Each number is 200 + 40 x the weight over its row's rms, rounded and kept within 0 to 999. Layers, rows and columns count from 0. The size before them is the row's rms in percent of the matrix's.

# layer 3 attention query, 192x192, rms 0.0695, rows 106-127, columns 96-191
090,190,203,133,259,143,161,148,226,242,218,180,204,155,218,219,156,191,89,175,195,198,152,248,221,231,235,157,256,225,195,183,227,190,187,231,195,119,249,219,198,177,190,224,129,232,181,179,150,204,165,167,270,179,138,298,271,185,135,189,186,214,145,228,225,220,271,205,238,156,201,252,219,116,165,188,162,229,109,134,128,203,230,258,239,190,181,216,205,256,179,289,188,270,189,229,230
084,241,185,147,218,244,277,144,250,195,172,239,204,252,122,222,218,196,176,210,98,171,114,205,225,211,232,220,160,144,217,226,213,241,149,206,208,190,193,217,221,196,128,207,117,260,229,159,132,144,148,183,196,190,233,216,221,185,273,191,161,133,217,216,265,148,263,263,230,201,193,181,189,217,166,188,236,152,202,277,241,192,204,225,280,145,214,185,237,280,222,209,240,288,296,225,173
105,200,140,200,182,264,192,218,276,176,226,178,127,191,182,239,181,216,197,173,156,193,216,167,279,180,207,158,219,229,225,164,236,150,176,177,187,235,152,188,160,169,199,184,184,226,255,184,303,160,198,160,227,192,181,222,237,186,278,214,264,214,228,199,147,196,160,210,192,192,246,199,245,189,281,203,215,213,217,165,181,230,162,224,132,190,279,157,139,243,145,88,192,182,207,247,114
107,299,204,265,176,175,165,169,236,179,193,107,225,230,216,219,229,189,237,221,231,171,222,211,261,226,237,188,258,238,172,257,197,225,174,229,96,210,191,278,200,214,223,226,170,196,192,206,183,208,212,221,192,273,164,208,276,122,296,188,244,242,196,157,219,223,141,130,212,219,186,186,153,235,252,189,204,187,235,183,234,143,206,202,165,210,201,163,216,172,202,228,226,146,120,200,250
075,290,230,214,158,229,277,147,72,180,210,243,126,186,188,191,275,163,224,174,251,250,198,150,260,237,176,223,182,235,194,205,207,286,251,204,261,206,123,213,198,144,255,228,152,160,125,216,211,217,186,198,240,248,175,264,229,197,213,238,163,155,198,116,284,219,199,199,210,266,219,233,192,236,216,223,223,235,184,245,245,204,191,252,243,192,228,231,191,189,204,210,227,196,183,188,191
105,252,166,194,206,183,216,216,158,170,222,170,157,198,236,237,181,244,218,218,238,150,141,146,145,132,241,239,202,276,259,276,210,179,197,147,154,190,282,273,163,255,287,262,220,188,257,194,218,227,151,195,220,237,213,141,180,225,290,228,160,168,224,169,209,228,242,214,200,220,224,168,195,184,170,206,219,155,152,206,183,174,144,167,209,230,220,228,173,156,164,238,197,199,167,162,142
124,189,129,153,191,251,185,249,259,190,172,202,204,223,133,251,211,232,179,200,171,236,255,101,194,96,249,184,224,240,272,223,177,194,161,163,185,209,207,243,165,240,201,170,130,174,212,115,247,189,162,229,220,199,154,220,212,248,205,158,251,214,204,255,201,220,145,178,198,205,279,213,235,215,226,164,199,174,217,133,147,231,128,182,214,213,258,154,141,214,153,155,178,223,188,244,144
159,217,185,188,185,243,185,246,228,183,179,164,223,222,147,241,212,270,170,170,142,187,251,158,177,96,249,187,244,138,262,155,197,168,146,144,266,187,204,239,185,204,277,178,177,208,201,172,201,185,129,283,205,187,176,227,232,259,217,178,202,209,255,233,214,142,141,195,185,212,268,209,200,244,180,138,226,150,185,164,144,186,180,189,169,255,258,185,162,190,190,263,205,181,197,192,204
139,186,248,228,184,98,247,132,147,203,233,209,147,217,242,152,158,155,219,236,285,203,185,224,243,280,160,243,139,214,184,173,211,199,264,215,164,209,187,202,210,197,162,212,246,217,214,266,201,214,262,131,200,212,253,153,177,190,168,233,165,200,173,155,206,270,281,184,186,212,147,168,181,162,185,248,202,241,214,242,267,190,217,210,215,194,144,210,272,202,189,195,196,189,225,144,212
079,261,216,162,251,260,248,190,208,205,147,123,198,176,159,235,182,204,182,165,176,201,221,151,174,86,179,155,215,151,260,243,169,218,124,239,192,143,157,236,174,205,219,242,146,184,148,165,184,133,165,243,158,223,208,239,237,207,200,162,214,192,252,180,195,212,122,218,189,273,226,279,167,276,154,137,213,240,207,170,203,125,145,199,237,207,164,220,158,193,216,272,228,219,182,187,233
060,205,173,196,204,251,214,220,242,208,153,177,255,197,121,252,145,238,134,192,152,180,216,137,215,144,298,117,147,159,234,218,170,217,145,160,226,182,163,153,159,122,207,204,154,214,221,213,216,161,240,254,148,213,125,287,161,203,214,156,175,133,241,222,194,155,225,221,188,168,276,231,166,189,162,131,225,268,145,250,232,128,131,223,169,196,176,175,180,244,185,232,200,202,240,267,188
055,200,185,196,200,263,229,201,200,270,165,214,207,253,200,236,121,231,120,180,228,210,165,200,208,217,270,255,146,200,191,231,126,308,153,206,185,174,205,167,196,161,219,199,212,217,197,216,204,192,263,196,200,177,199,317,182,134,234,191,198,205,199,209,200,218,272,260,245,175,210,197,141,177,138,117,218,260,156,280,275,178,216,241,204,226,124,244,216,207,244,175,172,254,227,253,244
073,174,193,166,238,253,130,175,177,198,255,160,247,187,237,219,213,179,160,164,212,176,205,229,156,240,140,170,171,148,197,169,146,221,201,282,185,235,209,187,221,175,142,252,206,250,205,194,273,190,230,177,187,199,237,250,140,225,153,200,281,196,180,166,246,236,155,252,222,173,183,171,209,224,201,207,213,267,144,321,236,156,150,292,253,175,181,235,207,228,263,176,251,215,205,215,173
105,219,215,193,151,217,207,224,224,152,170,186,224,248,124,266,209,270,177,191,170,222,272,149,183,183,247,183,222,161,210,181,220,222,161,205,246,231,219,219,155,216,263,163,175,173,202,149,185,183,182,254,231,259,176,256,196,256,203,123,212,173,209,301,230,159,174,131,216,200,212,187,185,231,230,180,201,168,237,158,118,240,181,174,198,227,253,198,110,211,212,252,205,209,145,238,204
100,167,221,233,207,273,156,181,230,248,238,230,149,174,161,199,192,96,250,223,189,184,192,179,196,144,153,151,180,287,147,282,177,234,200,153,229,154,140,230,209,279,171,235,190,241,148,150,193,220,188,186,209,172,170,192,279,219,161,191,241,228,201,159,145,187,189,131,170,234,157,210,135,235,247,125,197,208,156,213,245,152,199,161,194,129,166,207,169,190,207,200,171,198,227,235,193
106,184,179,251,183,217,219,131,181,224,221,215,270,206,198,276,138,201,97,174,206,262,173,161,177,239,223,134,246,133,161,239,161,222,193,314,113,199,176,228,190,185,138,191,207,168,209,218,187,253,265,141,227,212,201,221,125,153,200,156,212,164,238,153,211,208,198,195,261,167,120,167,209,208,227,157,175,255,170,202,108,193,216,217,245,189,218,199,219,216,205,132,248,179,216,254,219
086,238,257,194,201,218,213,151,248,161,152,187,232,216,253,229,194,207,151,146,175,180,105,254,179,192,147,204,189,267,133,213,186,228,232,242,199,104,185,181,252,185,221,249,167,197,202,192,189,242,231,227,262,219,231,235,218,175,156,157,224,191,238,249,187,128,224,207,289,95,204,216,223,221,212,211,227,203,186,269,190,119,206,145,241,198,156,227,162,292,277,193,230,287,187,185,171
099,204,167,227,206,153,232,235,270,235,207,158,266,218,133,214,253,221,250,180,231,274,178,203,174,169,261,194,184,247,243,223,173,129,192,171,199,237,254,151,246,250,159,179,168,197,107,230,272,205,134,217,182,145,230,172,210,167,195,165,232,165,169,136,229,189,132,174,219,209,256,218,233,245,256,159,227,194,174,150,195,253,200,238,275,223,216,313,256,210,205,178,217,201,225,193,123
095,235,186,183,218,167,235,260,276,229,214,155,197,246,220,225,187,209,168,199,188,180,226,236,138,185,272,208,211,204,154,230,168,163,217,189,269,127,243,207,188,183,184,278,331,208,178,211,202,137,225,199,193,182,171,205,201,209,151,245,183,209,196,225,179,226,190,129,165,237,191,232,231,211,214,261,203,159,181,242,183,232,204,176,173,227,177,205,243,218,218,263,180,185,219,179,157
102,178,218,217,188,168,203,233,151,296,230,183,238,196,220,202,169,213,222,168,125,174,185,219,189,181,171,205,181,133,202,115,237,173,153,168,175,205,147,183,160,216,252,179,219,161,213,224,198,171,212,249,213,188,184,199,213,155,213,238,162,138,224,201,152,172,165,153,194,220,242,191,261,168,169,227,232,229,194,224,187,215,295,267,142,252,200,204,170,187,181,254,229,189,183,219,252
109,214,193,187,225,218,177,190,145,226,166,165,235,170,186,234,263,217,170,171,159,181,227,160,217,228,175,212,249,173,188,169,173,96,142,161,251,252,147,237,253,167,215,230,277,211,158,217,144,209,145,282,271,217,178,200,226,185,182,244,191,193,180,200,234,208,214,244,247,223,185,225,100,188,249,148,207,178,258,219,274,214,200,120,166,233,311,211,255,117,213,58,150,210,208,188,189
101,251,259,240,202,169,290,213,185,152,229,273,135,280,244,204,168,212,224,230,234,228,172,187,273,169,266,213,220,227,200,181,171,227,192,191,258,245,200,126,223,212,187,179,185,106,195,246,214,172,235,141,234,170,258,169,96,274,183,180,230,123,218,211,212,220,304,195,195,152,205,174,104,168,171,182,163,180,205,277,187,203,225,215,178,174,158,220,186,244,290,231,225,193,229,176,215
# layer 3 attention key, 192x192, rms 0.0641, rows 106-127, columns 96-191
132,232,193,141,244,191,160,177,211,223,191,186,144,218,192,207,227,166,144,274,233,226,202,207,109,219,193,148,204,218,187,238,186,243,232,272,120,167,239,224,222,177,181,137,184,244,177,187,204,214,121,145,216,216,199,333,189,205,130,188,186,178,179,189,290,217,240,157,270,140,199,229,224,213,231,163,148,275,99,196,196,172,183,178,225,195,173,214,195,231,205,201,208,219,177,199,164
134,254,200,172,232,180,290,107,219,205,145,215,236,199,142,197,210,191,176,202,172,178,137,233,183,160,200,194,198,156,248,204,203,226,89,244,202,211,239,168,234,186,210,150,206,235,187,175,208,172,196,148,189,202,159,185,218,209,230,209,142,178,191,205,179,160,149,180,200,176,121,159,267,273,112,127,204,170,262,209,181,170,194,149,150,173,182,153,202,254,200,187,183,331,213,129,180
134,196,159,166,212,237,150,256,190,195,126,182,258,193,178,193,195,215,193,156,156,164,239,212,190,162,191,225,256,263,188,195,197,177,163,205,156,200,262,166,182,188,178,140,162,171,255,221,183,239,212,231,139,158,234,232,256,136,314,211,181,223,240,237,84,159,214,217,130,203,268,212,198,216,236,198,146,241,201,177,279,231,238,150,188,188,213,159,139,257,158,183,191,239,248,243,177
136,283,178,187,216,165,145,162,329,242,244,186,230,198,233,206,204,168,200,174,292,159,260,192,211,204,188,165,170,183,219,216,237,191,209,157,162,222,255,198,207,228,213,162,188,175,222,251,233,185,111,165,198,230,225,150,237,167,296,230,196,204,207,229,211,251,186,88,225,185,191,235,250,222,230,165,174,204,233,228,155,171,108,122,216,189,186,252,283,211,195,145,195,214,190,227,156
128,249,188,200,219,219,214,44,255,227,188,197,184,184,205,199,167,254,232,182,263,180,188,217,292,270,176,259,152,201,197,173,249,195,173,170,240,183,206,142,178,182,217,173,255,156,234,193,199,138,200,231,151,223,150,278,154,213,221,239,191,210,159,219,302,118,183,188,221,242,261,256,228,186,215,200,226,213,222,207,279,170,304,232,202,234,210,186,205,196,227,225,174,153,185,210,163
126,211,174,271,222,154,279,203,179,211,197,225,173,252,321,179,196,241,222,278,258,155,207,163,188,219,241,156,174,208,336,128,235,229,119,131,163,241,238,226,192,150,172,232,201,174,213,244,174,193,131,189,220,227,231,140,223,215,322,185,112,203,186,218,245,219,196,260,216,228,262,251,190,177,99,156,191,176,139,203,182,228,212,153,199,215,168,203,169,255,149,210,147,152,199,151,141
050,224,188,206,190,197,118,199,190,151,273,167,249,187,257,189,211,185,226,170,187,193,210,149,211,169,231,163,180,183,194,210,203,243,205,223,210,233,201,213,145,178,218,100,204,216,208,204,184,229,194,252,210,155,132,218,199,164,187,165,211,236,233,189,199,208,169,205,284,187,160,218,214,167,172,273,130,166,149,157,284,170,120,218,214,191,214,193,187,244,203,272,133,163,195,183,162
058,253,247,218,261,142,186,96,165,223,203,180,145,199,224,190,230,223,243,243,197,224,167,182,222,176,246,301,200,216,224,199,213,227,234,206,206,234,174,187,207,158,211,190,263,237,222,130,243,242,216,162,304,233,253,214,185,285,143,151,210,198,203,160,185,208,244,230,248,114,178,152,161,205,250,207,168,242,194,204,181,181,226,185,211,211,170,238,285,263,197,250,145,214,153,139,181
056,199,257,222,206,169,263,203,179,196,264,225,200,221,229,146,191,278,162,203,219,273,149,135,230,130,193,167,217,189,214,140,193,196,125,203,152,207,200,144,179,205,210,157,198,158,149,204,194,241,187,205,239,189,167,191,190,192,167,218,212,110,168,225,186,167,194,240,236,140,241,165,157,188,276,154,239,188,194,166,192,178,226,225,142,252,194,152,232,249,213,179,189,291,201,103,164
049,160,201,263,199,189,179,255,238,155,195,154,211,171,185,216,229,183,195,179,207,246,192,221,246,115,225,238,251,252,186,214,167,270,221,255,271,199,188,173,103,132,209,171,187,230,146,167,151,261,156,165,126,183,274,195,165,186,211,160,192,258,184,208,267,171,212,127,259,148,239,214,198,227,239,157,246,241,209,218,186,133,165,133,160,229,249,297,216,197,184,178,222,176,210,199,186
045,169,100,135,189,208,164,205,202,170,205,195,265,234,187,127,155,203,134,145,225,191,242,237,217,182,257,247,169,191,223,189,198,308,292,233,221,198,197,220,168,164,167,213,226,162,164,273,263,201,232,151,173,200,154,191,257,153,248,266,225,225,207,215,209,201,185,231,146,125,174,246,256,184,138,177,274,223,213,249,190,153,168,119,181,218,218,234,191,104,178,241,162,186,191,216,247
052,253,144,202,238,199,222,115,183,209,181,169,145,228,182,183,212,193,183,200,238,220,151,271,148,200,267,242,177,178,208,255,197,311,240,237,240,204,137,160,169,132,229,248,189,251,179,195,227,115,183,172,201,243,182,215,185,223,118,235,249,188,231,240,187,163,234,247,198,179,186,284,229,244,175,268,183,234,193,178,185,157,108,188,202,184,158,246,218,210,264,255,226,187,205,187,285
054,241,217,232,238,138,209,206,134,115,156,200,214,219,222,233,208,244,238,165,163,270,122,199,229,174,184,222,186,199,279,202,171,166,183,200,261,243,152,190,113,219,200,222,175,238,164,148,186,233,191,121,151,160,234,249,138,121,140,129,145,192,167,120,214,203,272,197,116,145,93,182,218,217,237,158,98,179,174,162,232,226,234,187,168,248,155,195,256,217,208,155,183,172,239,228,206
071,216,184,249,197,268,210,167,217,240,154,256,176,199,178,222,178,206,221,236,218,244,124,199,285,194,182,238,265,197,216,223,177,193,257,210,215,154,168,203,171,153,221,206,184,223,194,200,220,264,136,127,197,216,199,228,175,215,95,191,287,171,272,218,214,189,212,232,164,166,197,259,175,185,212,214,197,159,43,194,152,220,188,130,202,263,138,173,220,269,233,247,191,142,166,207,179
121,162,221,215,271,269,172,168,179,245,171,236,228,210,194,231,179,131,160,229,214,219,194,178,178,176,212,146,142,255,172,234,142,199,188,123,147,206,173,254,192,266,171,182,154,251,191,318,189,252,113,187,183,206,157,151,188,240,201,226,225,257,189,235,191,246,190,200,163,163,153,210,156,240,186,238,143,214,180,228,242,144,307,162,191,204,201,178,199,237,228,163,238,220,186,252,204
123,148,167,200,188,136,131,181,132,198,226,230,178,250,204,219,217,164,106,178,218,306,227,146,162,225,178,186,172,149,173,193,228,158,111,263,156,221,229,197,240,224,209,177,218,187,230,177,279,192,273,135,262,201,219,234,195,176,167,177,171,152,196,180,156,315,193,244,204,106,150,283,193,164,209,162,230,225,184,157,160,213,193,107,191,267,195,196,173,201,171,170,190,250,206,166,255
156,229,227,175,230,183,158,143,160,193,199,170,136,217,281,199,211,133,120,168,281,206,85,218,156,200,199,109,132,268,218,201,249,213,213,253,156,98,165,139,209,186,197,235,200,216,211,180,140,257,208,169,239,233,174,228,151,203,153,172,146,197,175,215,190,260,228,211,206,135,189,152,169,217,286,243,200,226,201,181,175,183,155,176,209,150,175,216,198,287,276,176,204,242,190,196,168
124,200,183,237,208,177,235,202,184,211,99,180,128,196,164,211,211,255,279,206,280,245,272,235,142,160,214,145,164,250,216,177,224,224,257,226,224,221,98,158,185,221,206,139,205,201,159,302,246,100,206,173,181,163,203,225,264,198,143,222,137,170,204,212,156,214,246,154,218,256,282,137,191,226,236,212,226,222,196,218,143,286,143,262,234,286,137,222,193,183,214,201,161,174,192,137,200
131,168,208,280,180,213,260,161,237,214,236,140,230,218,209,166,214,215,130,246,217,78,188,252,234,187,204,175,277,217,146,249,162,229,153,202,141,203,162,164,180,242,191,213,210,211,131,171,211,248,177,160,222,143,214,152,281,208,172,160,168,166,161,207,153,221,224,153,213,130,236,106,138,200,280,192,190,187,208,207,208,243,209,156,179,252,194,204,180,141,218,182,166,90,182,172,122
138,183,221,235,241,201,262,224,213,231,200,159,158,178,205,195,163,182,138,190,165,201,229,184,234,172,151,186,155,95,254,118,212,181,196,150,209,195,151,167,209,235,252,110,253,140,169,199,177,185,195,202,168,156,168,193,234,182,217,205,139,167,223,218,228,152,143,178,204,224,275,191,235,215,137,195,298,220,181,218,168,210,267,308,210,163,207,187,151,97,187,164,221,181,198,233,258
127,168,163,226,183,166,186,123,358,201,143,195,202,251,218,238,195,180,209,167,209,195,208,227,201,177,208,165,190,151,171,203,200,179,223,262,256,187,246,201,249,271,204,220,240,185,207,302,250,204,200,236,152,192,191,233,250,213,251,161,222,220,199,179,263,94,220,224,173,148,140,158,187,245,315,150,167,130,251,194,228,203,240,128,186,225,196,179,161,208,172,286,163,174,189,105,131
129,192,188,244,235,145,249,181,177,237,198,175,130,224,173,186,214,243,310,216,212,256,170,261,248,106,257,227,248,295,257,200,229,218,136,146,245,210,186,154,207,197,208,177,192,235,169,227,212,170,256,139,237,136,220,101,146,223,211,214,341,157,149,189,145,222,276,225,212,162,244,144,176,176,175,260,188,185,86,165,253,157,192,195,193,192,172,210,247,227,268,205,214,194,209,223,231
# layer 3 attention value, 192x192, rms 0.0709, rows 96-110, columns 96-191
109,243,162,213,184,203,134,190,110,271,156,204,183,223,173,249,147,181,224,212,209,243,46,136,166,221,233,271,162,223,131,153,187,246,206,209,179,240,194,234,198,158,162,184,153,138,249,209,129,186,159,171,184,119,270,241,161,178,216,189,227,185,170,175,192,226,197,273,240,261,240,217,180,282,220,195,158,214,205,204,188,234,202,199,168,190,208,179,101,159,175,198,168,168,178,192,175
112,175,153,147,168,180,182,195,219,214,237,177,201,215,191,153,204,195,186,207,125,176,194,205,115,217,171,214,231,239,263,231,231,133,242,269,254,194,249,256,244,187,237,190,165,87,115,140,211,181,255,242,215,267,243,202,212,138,195,164,225,246,208,218,180,193,243,204,211,133,130,255,222,224,136,169,177,156,235,211,228,267,195,237,203,230,165,219,159,225,256,150,223,177,263,237,181
111,203,262,213,220,199,148,250,177,150,182,230,196,150,237,290,132,196,154,196,177,217,240,234,298,150,167,210,211,247,206,207,231,181,149,173,167,247,81,211,297,143,233,226,215,223,207,120,198,188,154,193,205,179,272,216,203,123,158,205,193,267,195,200,178,253,185,166,232,288,222,230,213,208,203,192,220,161,164,172,184,156,176,207,205,205,190,196,277,242,143,179,182,212,211,201,254
115,205,227,200,217,241,209,176,245,194,183,283,218,289,205,173,182,240,246,191,148,211,221,190,276,169,136,284,155,156,202,218,142,136,186,216,119,199,261,121,192,167,219,232,161,203,204,221,211,189,136,201,192,150,194,220,218,70,189,224,196,175,170,192,193,197,285,163,248,141,199,232,186,225,181,237,207,227,183,252,193,262,235,186,220,193,192,194,226,212,179,214,97,201,193,137,185
110,198,235,168,205,190,270,190,203,196,228,211,218,101,240,122,233,226,201,127,306,224,201,238,185,210,147,240,257,229,233,169,194,267,220,217,178,174,198,261,280,185,238,139,141,217,208,168,208,254,270,200,157,220,186,230,223,220,190,225,193,147,171,183,116,170,193,177,200,209,232,223,190,282,167,134,187,176,190,212,158,265,171,184,175,168,219,131,168,153,181,205,260,219,228,173,272
104,220,188,249,231,186,189,151,266,206,223,242,147,174,133,224,248,193,150,221,166,200,204,88,258,215,195,215,222,217,142,165,192,109,190,241,164,155,116,217,146,177,183,192,181,215,146,224,202,198,150,282,258,154,201,187,183,172,235,215,214,245,194,218,150,169,211,259,258,265,191,259,248,145,183,203,190,317,250,237,173,236,189,189,128,188,188,195,257,225,272,164,242,203,203,191,181
104,182,136,229,241,148,295,256,258,219,198,249,254,174,198,228,204,77,255,157,233,214,280,178,209,192,219,239,231,156,192,170,209,122,215,258,119,151,255,181,232,251,146,199,176,248,214,127,173,159,193,223,278,223,142,169,201,240,211,254,224,209,179,192,179,209,210,185,251,212,209,186,264,227,173,185,145,199,195,164,190,204,228,193,203,219,135,223,167,200,202,197,130,141,222,142,256
111,190,210,213,231,161,196,196,191,178,53,194,190,216,213,229,257,99,167,223,236,197,160,158,193,165,178,154,226,191,228,201,124,162,209,255,195,248,212,182,246,181,198,186,255,187,45,192,287,176,203,209,184,180,169,263,158,255,173,135,183,162,204,174,202,200,205,157,161,244,175,206,176,194,134,196,187,205,177,208,252,183,214,242,211,120,196,177,151,216,221,209,188,180,240,188,171
113,215,270,186,247,247,225,171,200,176,208,241,175,184,222,193,264,208,202,264,177,220,202,244,145,201,213,154,201,182,142,277,158,216,211,235,269,271,219,288,197,173,204,193,193,210,232,192,148,214,202,185,209,186,235,201,181,175,190,173,204,228,181,183,234,172,200,211,189,135,145,192,202,287,209,245,213,237,167,183,122,119,195,218,186,262,213,251,201,210,124,154,229,174,290,162,214
111,245,250,226,193,141,223,225,217,223,306,215,196,210,211,198,284,213,222,182,159,145,212,107,127,230,187,161,161,169,208,216,168,203,191,266,215,253,178,216,212,180,201,247,165,288,181,170,143,176,243,203,185,210,226,258,236,267,187,266,268,176,222,157,235,192,184,212,219,137,258,163,182,209,206,195,161,186,219,204,275,169,221,152,257,127,177,225,210,211,211,262,288,194,267,284,214
112,175,191,198,277,224,190,176,181,162,162,212,162,180,250,101,256,234,177,283,175,202,179,223,195,149,152,223,251,198,224,227,210,287,191,154,218,202,257,233,228,221,188,258,259,195,205,212,236,191,214,167,206,207,211,206,149,224,172,207,240,133,200,233,259,220,202,152,175,189,224,182,241,220,228,207,182,286,256,178,182,225,215,198,218,168,233,205,268,267,226,242,173,212,226,174,198
114,137,141,242,80,212,201,230,208,189,192,165,230,260,177,165,204,163,172,153,241,241,158,253,132,222,223,167,226,242,221,275,182,260,199,193,147,190,147,218,209,193,199,235,167,213,215,179,103,135,208,170,158,175,202,223,176,261,194,180,217,113,226,182,242,198,202,208,264,161,167,277,160,125,145,279,149,149,198,251,282,234,250,187,176,238,262,240,203,200,225,209,233,188,64,182,193
110,202,205,174,162,182,187,251,251,180,188,248,214,180,147,236,242,208,160,146,174,202,166,268,174,191,205,165,195,277,222,196,207,160,196,193,149,175,260,243,166,91,170,205,269,145,210,199,204,216,225,262,255,179,193,208,150,213,217,208,209,209,191,203,218,252,153,263,126,190,203,172,196,233,219,306,180,210,174,151,100,217,146,162,194,176,143,158,218,162,193,204,237,250,194,175,168
116,199,226,148,163,207,176,206,187,206,254,228,229,195,199,139,206,171,124,211,215,205,194,201,239,248,206,207,214,153,180,175,148,200,175,195,209,259,256,167,222,201,143,264,104,170,213,227,222,248,215,251,201,114,168,211,178,200,225,172,176,225,207,194,222,215,200,122,199,216,157,101,175,146,192,169,267,189,191,155,245,120,203,213,249,225,225,168,180,175,257,204,184,171,154,239,270
108,201,223,129,214,206,155,184,214,225,157,113,156,214,188,168,159,213,219,249,146,160,190,218,203,164,277,200,162,233,191,258,230,224,227,136,173,185,187,183,283,156,257,186,226,192,133,149,126,225,179,218,155,221,230,165,180,228,125,257,201,186,144,184,183,206,204,252,198,179,198,199,159,208,192,284,204,139,190,227,186,259,201,218,153,160,254,196,224,162,184,183,187,186,218,221,225
# layer 3 attention output (transposed), 192x192, rms 0.0988, rows 96-109, columns 96-191
109,249,147,232,144,198,120,179,142,276,184,200,186,237,158,234,196,179,212,191,158,203,54,134,177,231,234,212,183,245,104,172,167,234,235,160,187,271,222,257,184,213,211,177,186,156,231,218,133,222,199,194,176,117,271,245,185,174,242,189,201,189,192,140,180,259,181,242,246,231,195,184,189,212,172,187,189,191,226,188,205,229,156,224,107,169,193,139,152,100,169,207,143,186,141,191,160
111,177,157,157,194,227,154,183,226,212,271,174,191,217,189,171,200,181,173,209,157,175,193,193,166,233,185,175,222,199,250,218,207,171,160,254,228,161,220,269,223,176,265,196,133,128,117,157,222,170,289,249,208,265,237,197,203,158,172,190,236,235,156,230,206,223,238,203,244,171,169,236,206,216,154,181,163,137,198,199,192,256,191,248,149,243,127,213,115,167,254,188,198,178,300,257,199
114,155,279,225,207,184,128,245,194,157,211,252,212,142,200,243,151,216,171,185,140,182,249,240,301,184,137,244,187,294,179,168,231,189,178,120,171,249,103,202,281,191,208,212,211,242,214,160,213,183,145,189,204,143,243,160,223,152,152,203,186,284,303,197,181,241,225,165,225,254,227,186,212,178,207,206,228,193,174,185,190,174,203,196,209,231,193,212,216,233,135,163,198,201,217,187,258
111,206,176,190,199,243,182,192,221,170,178,264,221,298,195,179,197,221,231,197,138,192,278,143,211,156,154,250,178,134,212,231,186,160,209,221,143,209,232,137,187,201,261,232,179,212,221,210,233,170,137,242,168,179,183,178,242,134,188,238,240,173,277,165,203,223,278,195,208,146,221,234,203,169,228,234,233,252,189,248,189,240,179,226,172,183,200,174,196,189,142,202,149,235,165,163,190
113,204,228,189,197,170,233,199,201,225,202,236,213,128,211,115,229,202,191,163,289,220,224,175,200,199,167,237,277,243,194,178,204,247,219,210,146,172,158,268,277,219,232,157,147,226,246,190,202,272,240,200,160,229,168,253,234,222,190,210,192,124,32,175,93,199,195,173,187,175,219,206,176,283,171,205,153,169,244,209,217,214,201,230,172,161,249,183,198,173,200,182,246,256,233,170,211
106,221,163,236,255,224,254,169,264,200,167,236,168,204,143,192,241,222,178,242,146,200,226,118,260,208,183,215,205,216,153,206,212,112,197,239,154,173,114,187,169,163,175,154,181,215,164,241,220,211,154,284,201,119,191,189,212,144,223,195,217,224,220,198,177,203,199,255,227,255,189,229,232,143,255,188,146,278,270,239,187,231,164,224,138,194,213,180,227,244,220,196,195,221,255,196,208
107,189,156,231,192,168,265,219,215,231,255,252,250,161,200,241,245,74,238,102,262,211,275,191,197,193,208,193,248,174,158,189,225,158,212,259,136,138,293,174,221,274,179,177,165,262,211,138,203,162,174,237,254,217,178,194,182,241,179,240,203,217,196,189,179,220,209,218,243,185,193,205,270,183,151,164,138,210,213,180,190,228,146,213,159,241,122,191,193,174,201,189,155,179,193,165,239
110,183,239,221,221,155,190,202,187,180,131,191,200,193,190,217,276,108,205,229,205,179,191,132,204,183,210,186,217,210,248,201,104,185,238,241,179,243,221,194,227,195,227,167,271,179,59,201,255,145,198,230,201,168,167,255,169,246,155,133,173,158,253,175,203,199,207,146,176,238,193,188,194,180,163,188,176,202,174,192,239,215,132,218,201,141,211,194,192,235,198,209,214,191,198,167,165
112,194,255,183,218,201,199,179,223,184,210,230,160,221,246,182,275,220,174,279,186,178,167,239,157,177,220,169,176,204,172,250,168,224,229,208,256,271,261,293,215,202,211,169,235,224,241,193,191,193,209,187,215,180,202,204,200,142,184,164,142,178,114,209,171,197,190,210,209,84,178,200,249,195,204,248,239,251,221,210,122,137,150,211,162,250,176,240,203,226,100,136,229,181,303,156,200
105,235,232,198,163,139,179,240,192,214,273,261,240,213,169,209,274,232,185,219,175,152,214,106,156,213,157,108,193,178,207,190,212,222,311,240,206,240,202,225,210,165,187,261,173,254,162,200,169,202,203,191,241,193,186,248,237,226,209,291,242,114,213,236,216,168,190,190,223,111,233,177,159,198,176,179,165,180,202,238,283,160,179,182,279,114,174,198,207,211,212,228,224,194,253,256,215
111,140,181,193,290,224,226,187,209,161,185,205,210,206,225,97,241,221,195,283,150,220,165,220,188,145,166,215,245,179,235,222,211,260,165,134,185,206,304,261,237,240,187,270,258,162,191,214,220,226,233,193,198,241,207,213,181,210,191,205,248,131,232,223,285,250,201,157,197,170,214,170,252,191,284,191,221,299,217,153,186,226,226,193,207,216,229,217,235,279,223,186,194,162,238,163,155
117,138,139,223,100,234,206,217,195,165,183,156,208,253,186,173,208,147,206,166,258,258,177,273,140,241,218,196,210,232,224,225,190,198,187,201,166,208,145,259,213,171,201,284,141,172,216,154,130,124,240,152,182,156,173,204,195,239,251,185,219,104,164,270,242,172,217,207,281,182,166,262,148,164,164,220,164,164,193,219,258,272,250,185,218,245,276,222,192,187,234,196,187,186,43,210,188
114,222,236,156,179,232,231,215,270,161,216,206,208,175,163,212,246,192,209,142,186,196,176,285,197,199,220,191,172,261,219,196,173,170,252,182,146,161,264,278,158,102,178,206,266,147,191,199,223,213,251,242,225,137,202,194,158,193,233,173,239,222,303,247,189,203,171,269,174,233,206,183,217,228,218,238,203,226,182,150,130,214,142,159,215,190,147,175,245,187,192,210,229,238,192,147,179
111,196,187,146,178,230,169,218,193,219,191,218,210,229,180,159,227,185,162,193,221,234,226,178,186,211,219,183,216,163,175,189,191,178,139,176,213,276,232,192,191,193,187,246,97,181,224,196,208,259,189,254,192,102,151,207,197,219,219,185,193,206,167,230,231,212,212,132,182,200,172,140,184,170,204,203,250,211,222,148,240,96,196,202,221,198,227,149,171,182,244,213,202,196,128,251,220